From a checkpoint of a small transformer trained on Wikipedia.
Architecture: RMSNorm before and after each block, rotary positions.
Each number is 500 + 50 x the weight over the matrix's rms, rounded and kept within 0 to 999. Layers, rows and columns count from 0. Numbers have three digits each.

# layer 5 MLP up, 512x384, rms 0.0779, rows 121-214, columns 144-191
494508552467593448492457465430433536482509470530546460434556450486480463384513365341611487421442516480499561472612448560501462484518489480520414
499428506450542458381566476403475478473488474481543572494498500481484538550450433537548490507543520578520488470450522390426523495455521422475415
517505440456586518501570488542554454463495456544505523429525534504477539514571535469538470486546564501575452497477498647401485619537590496469542
480448511511558525461474489508503493479519553491544520569476420496547376446545473525442482449432533505539474479536484511470532446446555584511548
452450516456475506414476572511410512521533550504459388535508452558415470610430434487485497527503548570427492590461556470474499483623463520459545
504514488573523461516457483450577528457549580451513455635438545507510526495516492565505483543383418576483515482507488540558567546544515522541525
544513468483494504480529450453526450526519517405507480563460475382477559526491547518542524513554559488440399463500481405569450497479508500491561
471513452440482480555465479367562505561569448427471505516493507551537583522593520564509456498447449512506517451480504471493511589559511499516511
450587437492490501575553516554478500546519471495552489479409509617470536551458475482480443569442415530464486421562573464413457518460418551544499
541592500502494501525578482477548501389463605484486462557465450545428526478532425585552462459509516468565506514437467570517573523549586458494499
482521544628541616515471478522494441421564419555469511524502478632460598547387424532459476462452518424486431481447474512567461544502490500487468
380446519568443452426493535523416409479525570350505464444403526505492496479517474457461372502467482539591588461474496521432453517524478523471421
436475522450423426400550543502568546559523509417503604604471422487456487494547567456464537480456459591540401481450551493540514538453444531491477
549513519531486562469462544453521562537490525463499530585558517467448525544485500459554501409539551486515441531579552555473523451454480494366512
525427464423540487429463654508514516497543531516548398538572565447454579534520600551413591579542464466530508467500386642499548434503529451545527
412478481578495435520486423468479560476493536443527542558587486581473481499519533377518503469446384459454500563548552529547527519444468510461468
479511543564553549558571459468509514523509513519470510397446467494448491489455460564527537466591505462544567485515438474498529525465572437508476
570518480540476471492490439537532479430530500504511531510526501524562519542380526560425438508448434551551455587439550566522528545455523403490443
405481596577438432521471471504479529539522484455495474534539512556541497472489483567355537570521506549419497540597498446498508560487521468375517
503417441521384484436575500465480497462512464556518500492418432476514528505526472549580503593499505488409465456500488433484540565510506538563550
417529539592501576497523532547522500511558399485519554530514454463510464540495589513452464473465545483406487539498391500514438585524476527486524
587517499455471559486586546544471541452565491400610489522465460504465510527470441541555550507482491511504462443402486515501510510494528506508503
512427524485491480442513530436517542373444572511486490567493465518447525524463597495480568543516477487474516589449473463531475544446514433437535
442493558456430430573540580497542489470563510423539511575511460458469538517416499420454534496549499459469523505480469474556516488412596438473551
483455540523479430524433502539479488566377408571361462593458543533493486414489461458462579496426558424478513492501475491502422537530517540468410
486442419575469545483488464483466507492506520375516543538501422499508499513566492490448498512545500484443492461508484542450509561520515485485527
434508489472619493455498411433526556544493441561511460461455557492497492537527484497529606492462452474474538500474560467527424631535505512527490
468617530448461529478458479474548598504519525511503560482488545557454495545526484430585472556593459545515468574559550530420463454478412503452540
475424554562588494541554471514489523448536555570443510530491403455442517552546479504455501502413512518463535408494446460511412528594486507587484
471557525531518531520529480586568600521476531562505512441469556519562521507569512584458531560386456452590511483497417508528505501421492515418541
461506521550544630482486471532523520573450520482517583547482482418465543502401487484476426525487479513488479511455557473343515508498533438469490
446513459603532459454528534574488501443496610519534489476561422582562469515505532512485444537553582484416509530469506519548518535519488564380519
499430480545551564584538467564469555584406493550490495504477483478445409486548545420428511553484542473432473521590510507508563661512474487455498
505464459464476436394469505468478523373541419576468465485502484553452534551510516550431488519485472513435492467578584588511524486469579526438470
561455452508475471545461569531588515511442450526588501475443485555447471475506503500523592535553432548533402533485527500410520642495467493537456
472510445554534557582494412574470420514490490475522494532519490555485488472495497473560533444512496444497508460529651491512469520544502505472445
496469457448511481541448538460491508528555484524427513410526605586583500528577474559642495592582461472522459424466538559494357517529513497445516
475515580404560453445552587577392425442524537525559476469496524582496677539479509531495546356414535406578445478484594504532443486495475562557491
534424509474535480456474496506459520491442414577460441436487558519611510499452595523515492482460476457526438449462522448534516576506520518496507
494620506545512576479484512521440457494449379458402432416573527549457546590567442471470492550395442499410476496472525508455522538434544668576534
525498502441493513555456457463533512423519506558436478473554545496477576437559491409496409551530571534511514455576583521558511557521486454434634
500492506434498472444566424460422450429516461506515526505481574529509558500520465472533445435519499566448445559471519508517400447522557488414532
605409518551598481477471504508472525554489476461489527472459437494616526445508564491456593585595586480523550398495453482582487494407538457491362
515442543525581486491452506517552468524499582445426427478591425515531502452534488521407476419495549416422417476530562472509485449553562513405544
507424550560457451577557587479426458542536544451583554509513510518501479546563507503490441551491597501463487477455520501504470534545569538499441
559541419497481583531422386452504468445473511514579483531427571475569506428556459607574533562562518494600487479487447448478472576501487463518513
463455452403555528510570490592431528471531454559454463518445469549486533611520559517499442509514518462457530484449535520493499502532450557452463
480535494460502520531470477498531563463512600543541511531488448477535518490422440502549541547496496526541554566562593464573525452403495384570457
490607519466574490472379506492576512491457529491517567485508504438376482489446588406550536501497476539552457461593638482539464434466525510412466
558485466530538608520454557483567509513613492476566538498496484467585465493465419459576465532539543407525536447608534464552447469496450480509518
505469476498560476619590560432512546545532538425461516527627588609451477474525485565454499512448531512439514524491451495579446475483412580519474
523549435546637601502515549541449523547419517501383473491453516482437487460505543508562516505595567490495514508523541521537557487462512518523501
392484456534489436482457513472487496497492504454477565489475452472504444481547475567476488540429488493519598462547477487474529511530548490520482
485462537539579529610529461546508546497640468485484534552556462494517542483391486474493453451532549479423418516467548545529424470490445499450503
571561560448532510453476503486483436499604550423515463498411506536453506390523514480479458482629466487548418441440455478511588599519514494527605
484550595493559542509512519484478491485580469588473475469524523551507557504431431424392481500508403418488504457495441465444550486440431486359479
425458544523518468478505503508498479492533527427505488544501412552532443525473536453539524396515547460586517448498472469458590482504455502547610
507447591543581514502529639577433535485378550616514504596487656494352514458446475378311360471452497389523654454465562488490533457483472428387463
448490515539514570495438472518525570494501540554582534413478471511520502423491508449371548506472489453492581564518498517433562488560462484512523
537422461553446480468524474580561419556526480592550481550480468489425501631575564497491542540438504454440496632575546573505538466533478464420497
638502491528594478481465555499489518515486540434484557568467452540420589458556595566494507496451486547438404407603543504451491607550515443483517
498477504478535507449604439423561554601501480410568545481498423472452462498534522524438501542502460483494517443515505458505565527503478406475422
609633513512549547461532538582523480553552545491484499509470525398561469438533440396577501539447527505439513521555441535535567498527497416490611
487458512474450564592453514517568501516439555457474456547470479533443530403511439600501468422475492517477415513448432592579495538496597514444450
528569507539521435477529532597596437526493528470517453526445410486555530515528520440481509508491439528467516462551481507433565499473546434501427
463507590513531509526583535410552508451505587374547497465478537490440526459560470535532413495475527475506501523506400524605459406525495500497556
461463521461476549504437420437416522483556554478482553438447416507502464463488452505492615521466488502619485463497381529544505496631550458500447
590535465575574507549652640544453485533568589555530456548414422553524434488449452516475491579574488521479526462438482440469509537453569460464504
538512463463409479458443527540543498468475495468464449547443434553494469612455556494445519526448443391521437441472595556530454549476448586523494
436425444520447475535444464500520504585441481414479459583505469512451541616583532483468466448450498397500501548541535563469616579531506484492532
413507402529483464497509592618445487454583566553514552412418510461563486452509504508463481548481600472444618498529566533477492495539519474508504
434590524426529549378480475479488493483546474442477553511490498454573552491530487548467586610477381570575479576455545412423471464427508450598533
546500543560511490380487448453476427493497484500556449475549582523570446456477480465412472486564524502480537502493451495476482473493417474518519
493520485519472460544448468462456592512492420369487470532588487529490411434482412476453612465557558491481425478451489390438495562584447581499574
541487515488484479596520583506644468492390468495500534503505555513582514477510490553539565481471461414571427432413511429460440498544432460579470
479512493444525513514429614492392469572499443390518490474424619541496572422493433431523480502479567491475553475500561488450414520567539394497522
620560444458557394434589555497522490424488534532505425452524538528481524461472540586476544527518515496485522505484431496409546594486479494477471
512440482486475421537465586512479575450419502438562462445453516490491574523525376479553545526488486462450590410565521501528551547493479499455587
404497463459503556539536578461462483511496536567545530526526564479485440470539535490480389520509466448428333462545426513454498531603501487526478
501553518418452461424482478543506566613512538466540496500437457516563522523566519483502502444516502526563472531576571442448575574505238462541440
392427481602538510460508519475504528414544520490462524503579447495532462442554529534391529478460513483564537529532497614451522500476497490491546
502561558459478494521457533504526492449447512603499484423510474556425510487427433490637511448500488450468547529491517464479467483480492455505569
590508523413442548587575498434520413547552495429466507521484483542506491515504390439501454490497511512427496434463464546494452561464522469550486
523471522556502529462485455536455526506506470507504528469474467426450453572495449486423494479488500459552555515523565536582553482504419496497468
466490573527558550506500445438467578530565537546529587530456511425545558563504473549487497574417511534467539485471600459506569505523424538573473
580480583525563462487535469460510516515470576488570497469510539493509546494474457538514413545569514457610487601558493482569496447551503429490579
574520468515487479501493501424540484504475509451528378512568493604462566553551488438551452584505533593471434535505451498528530570521485541530486
493466498456464505536502545501527500409497464442486576528523505534490467470518460531580529515540506401537445462480489492532533553447481541570540
464575478555556546463433432507457480508615553418484498436534474469509437481378553537401433582485515520519469539538611520573487505528550449603441
493481518523464555468525529440546385507475414418461541507483508460519437458495486420488563502556512513519541355552422479540480484418558491497493
609462439461497527477535522376464481435420482566494502560582516483523567472560527454484496447486553523503578432490447561415527546411510493451522
472438516423497507597494496550494510554467475488445525542594429605451352481440582548444528456357477540491522454483544560497580477474442505574468
467570428500467501565435472560528537546501358501609495468500515362416417455587479477541460388547423453448523460535483421566514605628563453413547
473545516586505559446507521479381519369396413416448551518504450457475483463493496595402533439467479520509537436469507483527531500540503517545425
# layer 5 MLP down (transposed), 512x384, rms 0.0579, rows 121-214, columns 144-191
430481519481485560408553586560438422526468503559536554529528468540482504506482612632405508484446520619563467507519448495503546497438497461486544
496578554531512526546471513525534544511498511555401488530516492502509482498473553584463467496470431450532495410562468625581426436636590511545617
427531485473458468447516448480514473564515521510503463501450495540473452515428477555443528466478530504494481548374525402515505428450477415488514
514514573480559588534522469444503540492568526497518462583518501517574459563600532418442593488528608474537467457515546561421506573516528490522469
547625554487543500571460473490449442482475483520531531558461540439477551485485478511420483412499507502503550429572429478519506512388454536551555
513557492530533559547507477516404553504497432444546562511411491501532486474431523491517498442581467569611493461424528577535489517493555523451467
520528543469527583587520486441539507556483506534521529503491479445484535447427422462483561455445456488571502423525492528462492559522464646479543
593404527455524584491506555522453474500523477592476543465476430444499531574506575539448459539535523468497539520470570485542477514487458480507546
549498524467507473508445512515537577514496494587421463519594522475503438528471436538469557477462545518497519427440411477480524424492513539528497
388435547470534493475512431501412482496504469411528460468473540562413506525478497455445446593475440495542475496520462478585493472472532500559505
515422437463524495472487508412534491539525587487525480458468530490549492506552462472487491508455431590526504473511478433521461539480532534531538
606575501438505526549536401434428491531460442511472448513524532526495451546523365576481482442550517479379472585609517506534475455482451532510463
527482510494508546575452404468422431483474511661571443463497468583589530424498489493448552512565498428440562505573522504441548552496494530475564
498516498464564387432586452531456541505532476530572471437390493609483586608541434428439527531453512412532540518449560502453476433388501464484404
586522548496566463573525483423434522491555549462505578591524521508574520429559572450528431512574559510443484550408428479458534502503549482444548
435453441505447543442462444447527577503525467501568484488425519496504516554393524464545669466580479485491624527562572672520508496547522494497476
540496449495486498462428504471578504498549531501476556475556492495540522512512619500572561487527490518474486523461520498468483596503462487527513
455496579436469542461589590453506482597538533440537445510515548467477515515541474523537542531531484473434469494595485433469512477503462551454529
576445414477506453587481558488548463532500523516500519566485467465563450513473446534622547439484442390498492428462532431433555468572471558558401
563562600429551503495398546492496472527503551465476569569428541536505600483385465451497475406456484439531520488469523464477537488465515514552564
554498429497553494501474499438541485537494588484581523497453545542636497478428466519598527546541464433586479507582546465476527453479498469438527
484513458536492499481406551526477530538583568522531478491447469481548391506561650501519458561597392441492461527372427444529440509393536485513474
571494527496490541518542498530453460413463503452487608478492506494492551494521485443493526467466512497386501531525432538592429555515537462466484
603479507468476524454510490439535489477398552521533461489527524524489542549500484515524532477453509509576469498530559513425465458559448535559509
495414571506467552535470573532539470528472525539468479525434519477434515551456529432515494547486507529562458574499472500472575378537462520552534
460476554419469468477588507452531528509442537598498477435473540472497521472508462560477554505543493476516446536491567457515546479504440470589462
528482520477452517492504483521499523484512551502468522421526485517517517497475537502517525507487451543470475477504504502521500477473498506586515
429456524553507482484508494429559510553482446426426516455497488536483468510499482519465519535509563534511482516476531454558486459527540429437429
577525561458509449471512460430469574498414550525492454531448463444490483527558527440495464531592434397515552479522505445607435432524530475526420
596530530416457445544567476470531465500417609526530463579533515528487482451478513438551471456405565610447516467435575565446540496468500576507584
517448540526422390555449512545437521517491429509532477553494572459511484544462529525583508528540588497608486532440546521479499439445500456583390
526470435472426413485413501459479553514582474431489494448505564461477514550469528474500516491506530524501476504506514478526489502503496416530590
568571580466427506449508553417459431423583580450575558505552488470512572564491476511462501472546538399460501384480473421394518435401539588572480
514511445589488592472441532622452501409486462515549592503444484520470463568505489510519557502613529591556407465453562500475496510556470485503506
471465476475466448466571562508457458461573559391430486479481469461502493511437393515530461537486545495460394465484519479539538413522413472452492
462621443508440533522482588540493503550447516493484534539547496487501523578544522533494408475444578501524491473545447514520461468499563470508513
471510536465565484517522478561519536551467507470566517515453466404529474554449490515516480554431483504497525574481475527563460483545521539508519
498540518521529500607436517462526578546519557500459543496370440451511492486544427507574400521530455522549466451472437501526535492522494534339616
508508439484524574469528491478509554497549522429494538537514503494424469500552540557431444506547516478488535530477367552494460543490576523442506
460532467495561446447555544514510535547594529539541516588488464467533476503530523601471467514558517475502577442505535409482464451456479407485516
547519532532496521512520406463526527467477495560459535453521533517525480547499581526524537394454494481432518438480529502507524607430489612523430
476498513534490541420471453419451465524537507563497498505468559629445451409516596544514456497455443568487518477452545562427500443617460488507567
401558531492533424494495502514455473516435521507482490559432481570463502520450527601458542491526451599494419478533465576389489449536527476472497
517502616535485465560482392410430500468557610450473472508434415429519508420501560496552394386575618526509525381507482510505494450544549446518562
420521519531536478474473523612530422342509522484548555441451415507552473454466432524538478467467432513514533554578414533494448425540560443420466
502533503502501394448474662511529543463478495452474515519529405531522432516499514457466494495509488504467568559488554467454571494495436512449484
610528475579502492525433547458435493495433532410513559568561505439519537388446552488512375541532559521546430448551619479515461448499554390474562
457504555445526492442559451525480450534458504461546407468481495561480498535513503544462516468454458505555442519473421548519470485565504490494531
451527488498432508496466514390507489527601475517569455491413511443557468489506432538553502508518459536538551540521483447484506552436521433645474
529537462518501523588504426500451460431560510460469505509536507510497511459455458578467482401468502546506525601415489531394505503493463613503513
494495419446556677508409580464545530379530561470470556511438499476499541498437441451492411461402488488524481508486481547419521476549491472523531
485466526481423442496499450495548406556490396495547549450564518535521498498556441516452524513521524451528490478421463530409492507454480590513410
531498501527424479450534584535535463496452492471512521560509535458508579557439462513596583445564518496504449535437567508480523516474464515486527
561516457512578436427467478527481545570534561658553482372497485522446584487500490575482651473478445542451522454640367408508481559431534454514474
461502499531422599538498509518449526491436443522545477512482485600529523577560518549386543445434536490526551407540488556514533398576515484463433
489429505499447587514505514451435560332573600505510540416445549573459523544499508514433493459553372614513459492450390475543525485445464552472503
555502517456439556522436529420472503532528409492515550402489543424493491522538388605529476483493410524521565504553547539523466485501491539433455
559485511565542508540525542515549606516466552501460439474482546470391576511436448470410421480550537372540565373489617542594580586479517484441504
537538514492513495482537482439515470521498423426445506553548478504516453561535524563528486472541510461537545463555559487566530532406600440503485
495597478467462551519545551398517425414528575585621508557522510545462427449536514498577469518546519549539587483493583498450549585503465531554462
361527565416519604579541426475477496519587477439547420424489562556606473499412402445500448457576482427544562552499441535538500413518490475606519
517490463486468466478574481517524498521429418514523522543594431547582520507515497481538472536488474436519492493621511569484527482462534448468547
509519434481464488468396423525416419413507500500403462401524523484609513577469590526573434537466468542411398457576502554509487551570511573523585
519493539463535456482552525569487481548484483517425478529478423452450512439452470522422543533567517532529558546504537385567498552552505501457461
539504513584547554512488583399475440525558469596557541444534560464540417540490518597533435480469474463493506511569532548405520458502539570408622
547556495530569498429504427519528458450422440551436599519489530596526451566472581506548570508528589475564519442475544495473488553530549459518439
507497397488382486534521460438476483473541589498491502428507592500570506509509486486490446461495472565414495539458549464496481523401382517526513
423449461532478522488527432476525575496526398481496522435532584489511539592544536499549509497482490565467428422450438511433502462542470460484525
415446498467481461550601564501564527546575502428526562389525505500497556513453577468531509488578493543522527531435466437454553476482542446479534
599564501522524544497584456498488486425495656601596470368482476494530543499451426598501540599502475578476516488455444450428458489515446490467516
489440535493453447412459504498550554553428499452440509393486558469491412472491550485416496508577480455504448541524529484521479429488501527454448
542413532587543450509488493547513484525404510584549452545453540611489484450494537446517533439548483464412543532492424573477571593555462524437501
504456509495451576472557501532450485542500471482432497471438520451407513454459493604443523485465470526516456498485466480480508503458521582509401
507536582538473503498558524507533448404494578400455541510424650525534534440496541549507494522473402593493595506483538636509521481467475396488432
414517508560507462538525572576413557571545554476516464478517409573514516421543431467498560477340509511583499520594547392548443463461567506553510
542398443539499524468474500555528529469453496469505579454519521443570552468460455484433584570480540506467586453501541615590522469445545495505442
433477550508513550464526436479494536535518444446479559611469438452439506488475465391457448566461536420519494523518473453551447478548570450558568
390562490532497437459598406458571522586546519417527491597482532552507447469464423549473452418569488484559375577455541510483537496474509476474461
577467591478429468449457396523578436466525483361418484546459488466461507641474536471495539471449582536539452480537564467572540470492458505494499
562457408519437473536481497451491450453550408485464526555488568539546465623493670465491469458559545487577404481516512495483502492506578446509573
596593476471410512550495489491498486569464532520549562557496593532542545430429513399449526507493521449424446507438498485523472445485500415578459
459392460536475547462521505432547451551471478478519451457533537532558404457444463446481462607585517569508509481468481535497478495460548526473426
524417524515453534370438503524471444467519522456460447440482496561505491527395443576529479486448496539533510539477459484504476477453480542523536
525456469384551529405563532492398532518509510485508503530480500600397557438516544480526537556455536521449379374391484556530556453445600457452538
476526447504478482499498526540503542426451378585452489546488448573538464509426506445483478568531614477535467486498429529473490498492508456443499
459512424549521613510506477455424459438525482471501551544444470489520462556509557453435483504438490520425598491452487549431468515502523451510507
461472447471557471407503513568451530485590508470533551479479549497505499496531410430560503520488419413459515510454543504474409502445472457480507
501470484562528517586546481523557501473515437536389466501587486512529409519489533514433477532569598570558551477473462528512548442556479358425533
503453449511480518512580526419529570466363500469491548555490504486496540605486400436475545422500447479507556495559395411436480509445506532466543
510479503504588505557512515521408505478509573587504515583558479611576498443496496485550437472457492466529496533457501403465468425509374443541497
376482481485485477475467450537501545523526510442496527492495513532479449511521433559602492498545445456523494552454564492548526461541451520562493
525504525516527588430471584588470435495495558489659428505521477474516506542530481533536502653377444372497471472555514472452506485503545540608563
547426434486502484524543481502462586512527477542523508476483537555498468543459482527437519508537493523473512412573479400573521523465570438540547
469486491581476538603482514569618446500570568543572402481461517543466497560564505440492396520568511485524479560564474609436492480474539527499553
# layer 5 MLP gate, 512x384, rms 0.0745, rows 122-215, columns 144-191
519509556483453558488429407595483418442535530476528509523514459467478451476560569541550596500509528493534510492474551417467562500470453486496467
515494469561526473456537459619604455533431477455499488437552355498447600526456427502546553518540556441549531462495543511441511470496500443549531
438494514567449485446493491538516548478494504495413549547462459575457398486468512553436459460506502471559628535546477470458519512490557569468526
532551536477511468477498472499549495479499484539502511524479445484512527576502558507565508411459391574522457440538508460473549526439513466506508
557471487508496533544536475567496482543482456532546600451540519430511540488452572479512478465588493464578486538382519507514461474463567517482473
521567432591434612559437593487484487515479474537523486482431492466525429525481535425412564447549591467508550510484483483502531450504504489488508
556475529544533594543533510535428503517446505565460465436476510495466510469447462434514503458584446501475489499482539503503486423463487453506453
453542546496428466447589501539445493522518602591555470469491529447503510552509446527546502386426372569547573425546498554528440481586507471502552
515465377520564592500452536482484556463523492445511535469532515568468580549571476567534480467550483563490426554486498453455504516510514376497399
505508443505522465587538519479459407553545599498535467544492503508524493474452490510518440388624558502499434479479525493548510486438523500489551
526530467557636490493525540394518514447525489484511568505595496494447594445448481455485568463493491465422418536529521447630480419499617448531459
480534523477511513493519463557458537556519565593525512445490505454499479546400531463520505503505470548552577479387381512496495502535587422544471
421475483552559543507468558450580422510458522517494488439486424495521451520548511510566519500598462517505536413532505445426494509591500465507602
516533565498449466405404671563431574554436518524514534460460485476427547510538515500475548564454391543522570458559514519524515458517522442644470
499486456465483557418494521446559478518638474580534482404429555409606554529453564582468594502533552492506546456539519497451530512574432506511476
494533599588506492522546502517507463530524512513489536468532488449478462410473520460526500494564448475496526417582457463546488440523479558454547
494434480469452508538554498418415538541471544500558473576506565476491458507465540574438500502475552483570434525541417585514495521507587545488515
504499527481454539500462542481477531426496536443478491534529482550493446501542479470365444614500556549492466392621497542520560450398494485505425
497468532447633553527460427556378489466475541499542587565470490515533478478445427499422460542524465589462471472479537515442515562525562507518584
490525475474498560489528515530466460485582389512578480446501478514496483488594467497469457493515449512393488529459517428475490518459476477635550
564428528457439467604520452480529473493516456501562530520485507435467567518522472522513474418481524480472488592495494518449434552417392492451555
662493479488526482505487460522523467471505486548527638583540503513552439467485490441434474372513532501515478486534455525603515492590487433494569
664517513461510467372504500501528550505463541516545451491525565501500502579495396530541514445457479521492427451458528511442456469460531609579420
423516496456472553558480648511518504429504576486539494465457486488396530510476502466484445490494519460522465495536502446531563409542494468446551
524486509505480538461431454595519533485535548424584496569483532513535571569549393452517521479509457494482546509534485559426513524466554551494523
459564460482471450524425581482453502551443473474512497496493439637508516395543460340553479445624492498571559440532543508553501462485522560576454
437504559410465352448516545455480494527553542401486426461439518416541403501527529474467492430462504456557516531496453493483500431474487563433484
510571499452489390453433547390435544522439524493476560525469531468507474542474508472489496493540416466520558456599550545538481438457494437483449
538501439425480391498453466458489407510442570436507472570458498595423481446478526389590452423422476569399482495468548511444513535460494590571497
480503407530608652484384434537535509472466519472519578481484509512421496505498503470429445497521480547471471458573519447455463508515518476498555
536507371484541474376480504498469493550511481600506502533469559458518571463547438488586431427408485543478538576472484424492557470505444508476529
507548498543538566584483526419509481484504548495540508483527531494515540635564489494544436427433444428487519416482496436450511519476462492548515
550500510436513467476466421529498549480498473533480376590465477515497502508476517540517512506443505421454585448596533599525504453484487517499485
462496507420522484493546538456507547535459471527505509462480474470462439463529569470548517437451500531518504475491369402505410534466470446560469
516556516533450410466460454541536467453461566485510477527486427534486442534572448470451486437488442519425448442496489487465600449492511553520425
488395524436559512448485517531553498441441554409548466481528478481546493489429539487512517532414509542460552501442595451531516478490425536609563
456545539534496549453561391509509452473526411541583470505578530445427587517502505506565535529601411559391503490410496440549556481480484431493505
583445553489429428516516461417503446599431532444463513515512494524523499556403506426432467465432502533443467534523534488499499530540513517499520
558455501451533576547441537553457432445578446418549496454576406473477509542571523549517492465526495572473445383495507461503486490509508504439548
549524526516492485487482419439486430525572443508575616517453527527550435597539493464649510371532493513471552460441542491606564449408505523479513
493523468619515491606524557521529495491444487607499573504500401451565456605475524483498582429469424436515497452509524554583511448512545450559557
536630527564474484515570534469488451459532521519467512466589504371521531477534452503470491494482461503500521535400504453547455442571449484491520
495543581546507547450476542418418432474584544526481442433500558500518499443508499522439547496474525469518535507436538507540585416430453477470553
400507416606570546513494506531568434485468577526404514437475505523524555544411532534493581451464435584520436485535493458526494463432507499519515
409456437495543580478519496470496536435463538452567560473508450549556568502560495476531395480548385499455517550498547518564580550519567542520475
482567495555533499543586530570468519503574524421579590513518386503476510516554496496418452479459548570595530367407540557540510528508495532534580
508476386457413538501435532484519566499563418452483568479512431523508485544573531564538477481498540501549413542512515360450498534498395564551536
465509484498436500540358484414548487548558490436495544466541583473505479518540495503537609501514527518558462530557491406486447539490508479409531
503395378480560545491488569452472534507507510459516536449503492493585486472502526470504505579540542439542475394645494438578456571535475445490449
588600527403479465389381583473604488423475495544569594560454507498565381524529518489465492549482516416485400522495500436486565498480476530548528
500537627459462465486455502506554571471516502450466531514567453451564550494537461535474487498498479475519507462511513553503488502502510580484531
489515510519489452507574593544465502525570489512354412515507453504523555603504430596547543459487573548468480460419506527451584500399486521573516
477568526498498451492429509526485479412519419581451437516514545557427611584486454373522573497475435543531496430501558502527516510503551513516401
495525525540538590509545461510546408504457535482513493466369457593499550457524510510445458574536480468528455492544470469626503529449519441494510
456486607519560467562528574511533500475481418567573496470512555490528504440573473524437461487515337483471443485499502392455457467457526551437533
498546459520509421508500560532584453529432448552429479488642549543501461460500437539495482527515493474445418419520449483461480521530618490527434
420508370547455508506511405430521532486567479455424451431492370496652487481537490556616690505601518456484355491474440561496444434537527574532543
574511479465473447540421510551496493448551562483473500422540396525468568474531468513470495539498414493542517518526493621461550491509515464420532
486443436462524479513559564526490504506511522431427569425526524499483576538523476526425359516449469532521460629581501562588505481481500475436475
428506501508521425480378543453544465529503571589607524424520547473525445461505414448518552548510476490483517476543508501441548532522555463579423
521518553481497590430488487461465490542604560556559530425475484445487455465459560534422510491535540448481494469442446432492566452488503466504447
422529574390589480519554497394569616489483489554527474595503445560464524529506433519491539540547525492483571542556469411555478499523568518491529
477499522501613466542547487524459565490534502527449487432454497496535463486462537471424528612567483562483540601573541380463481466570411486557483
526484485482511519466530391480505430493517488453555506509520493499501558487417545501618470515504472597494514520523494545475548524495465468461565
511517495568459527413593412384482465561480405553441531505421509620549404516454584475518562487485511457483515509424562421463521580438537448518484
467471485539557523529482555564498513498537491576479518480499419487487471451489367554550551468509523474501499465518497558472513393581429403451504
534457521525546498524474535542489471501497466621528527501472466401519505473496520474417527540513478500569554503499502489546550511568548461474454
533504496492517437527544495574480560538511470581413496554556485525460530470440543432516285495526491530513478518556513527507513511561391540579493
494575502423455619579462494446474564495533541478505464497565474478505508499535488484498520533544524512579461493486542553454502474495468475528494
560480600491520611497432423533462542546425466511522543469472483466487513511355490499527480462608431406635507540485428420531589460553377475507585
495462441481557468480531436504582520492582469440498571466488516498487569498476527543529508582462411529438390450464470483439525466442439455513448
480491424513561547578463498575481509557504509474499499426589569558509409443529570465452501456575517487432540492414500560539453466500494508500552
589480529558471436453457626500525383474595398495518612425470543463611562527433470568642556527409513514524585404441563638485518551418460422555357
519522516485451475562483535498526500538449527510503501467490521523466477512507593552498472403516509458446461526440382492530497561513434504509473
561456496498466524494490461556587563466440542569538570475521485414515527553446546521416527499510520562520492415463537589569559437415504494516488
606609569549551564461384455464495482531452556527446474535516428501488472463474528521509480541505436525575464480517413427550530538460520450508492
501496567550514481448505572535451468484532540579470508505471429433506484501465585547507541606425525505443572393472435356473405523523475544480535
493520471561609485510454689438568503517497579396544518564442456480544478461485583537490535396496578500547488456518519528542556491531446423521567
473467570478552519520496518510464481467526497459356447568522495431390464473460449433459414494520564423490559567378501711508495415598600488509524
515486534504527508520531524524457536439521495508565491486551594517509503400518587506520426519550566541515521535467418490484567490385472477524508
488330514535493518519473426373459501526447507368454469510473419446458425492513435476536496530555573577435370485394474505452482495519500499566487
463540399510504498551511566476518528469473540509451547539441501420553437536608476443474532607488493495469439510512574461509513449535500602557565
489479530548500520668458520469392554537455527541512508454562508526585512462445529460514551556449510455503521573575464526516453480496496565584501
423465384538489533453519469544523591480432419528470521454544417475515485518437474528392541470454523461583477425406482475415518440450548523463567
484517497444466484457507560526551503513494468621535443522639552422552411495538503476475495464567480530564482454510491459560446441504484519469496
492429464511447502526500479392588666507378390539547487548413429450610540490538514503524445515470532531476460548502610497481445592535317580620540
437579491436514475553480482529494534418506439437589544452415437500566462479499512519595542472526402429492498520444527489486513628459506603548507
497511515495474495513454480539489553520562500414525488533512446553443599454420509500639526491419510510536518510527500441469438441472528531520426
612468480484515447523431482537506451543361471496551576540523453557552549450488551447542475587518521489479423555486371459500513406559497500546450
473460434465412399527465493499472510463576460554432488529523494577482548468469450546482509452516539544517549477558407572470525514423520543512458
449497427414493489513503485476480554524403475452431557539505504520518424507460636469490467440487488544575516528484457561522523463525478520412438
495490605557446564460538529501477536521542535407498469536554480517585511577462493546448469592532497565509576614595599473499481481509429439482515
463574495432499503484522532531512506578531494544625458486587452526497565508514483537399468439509392567490434484503481557496491580508480586519597
520572559604513528569498640457548508484529502478478479435499533492518572477409449560430540503524462585477501593504483540485564472517522435529493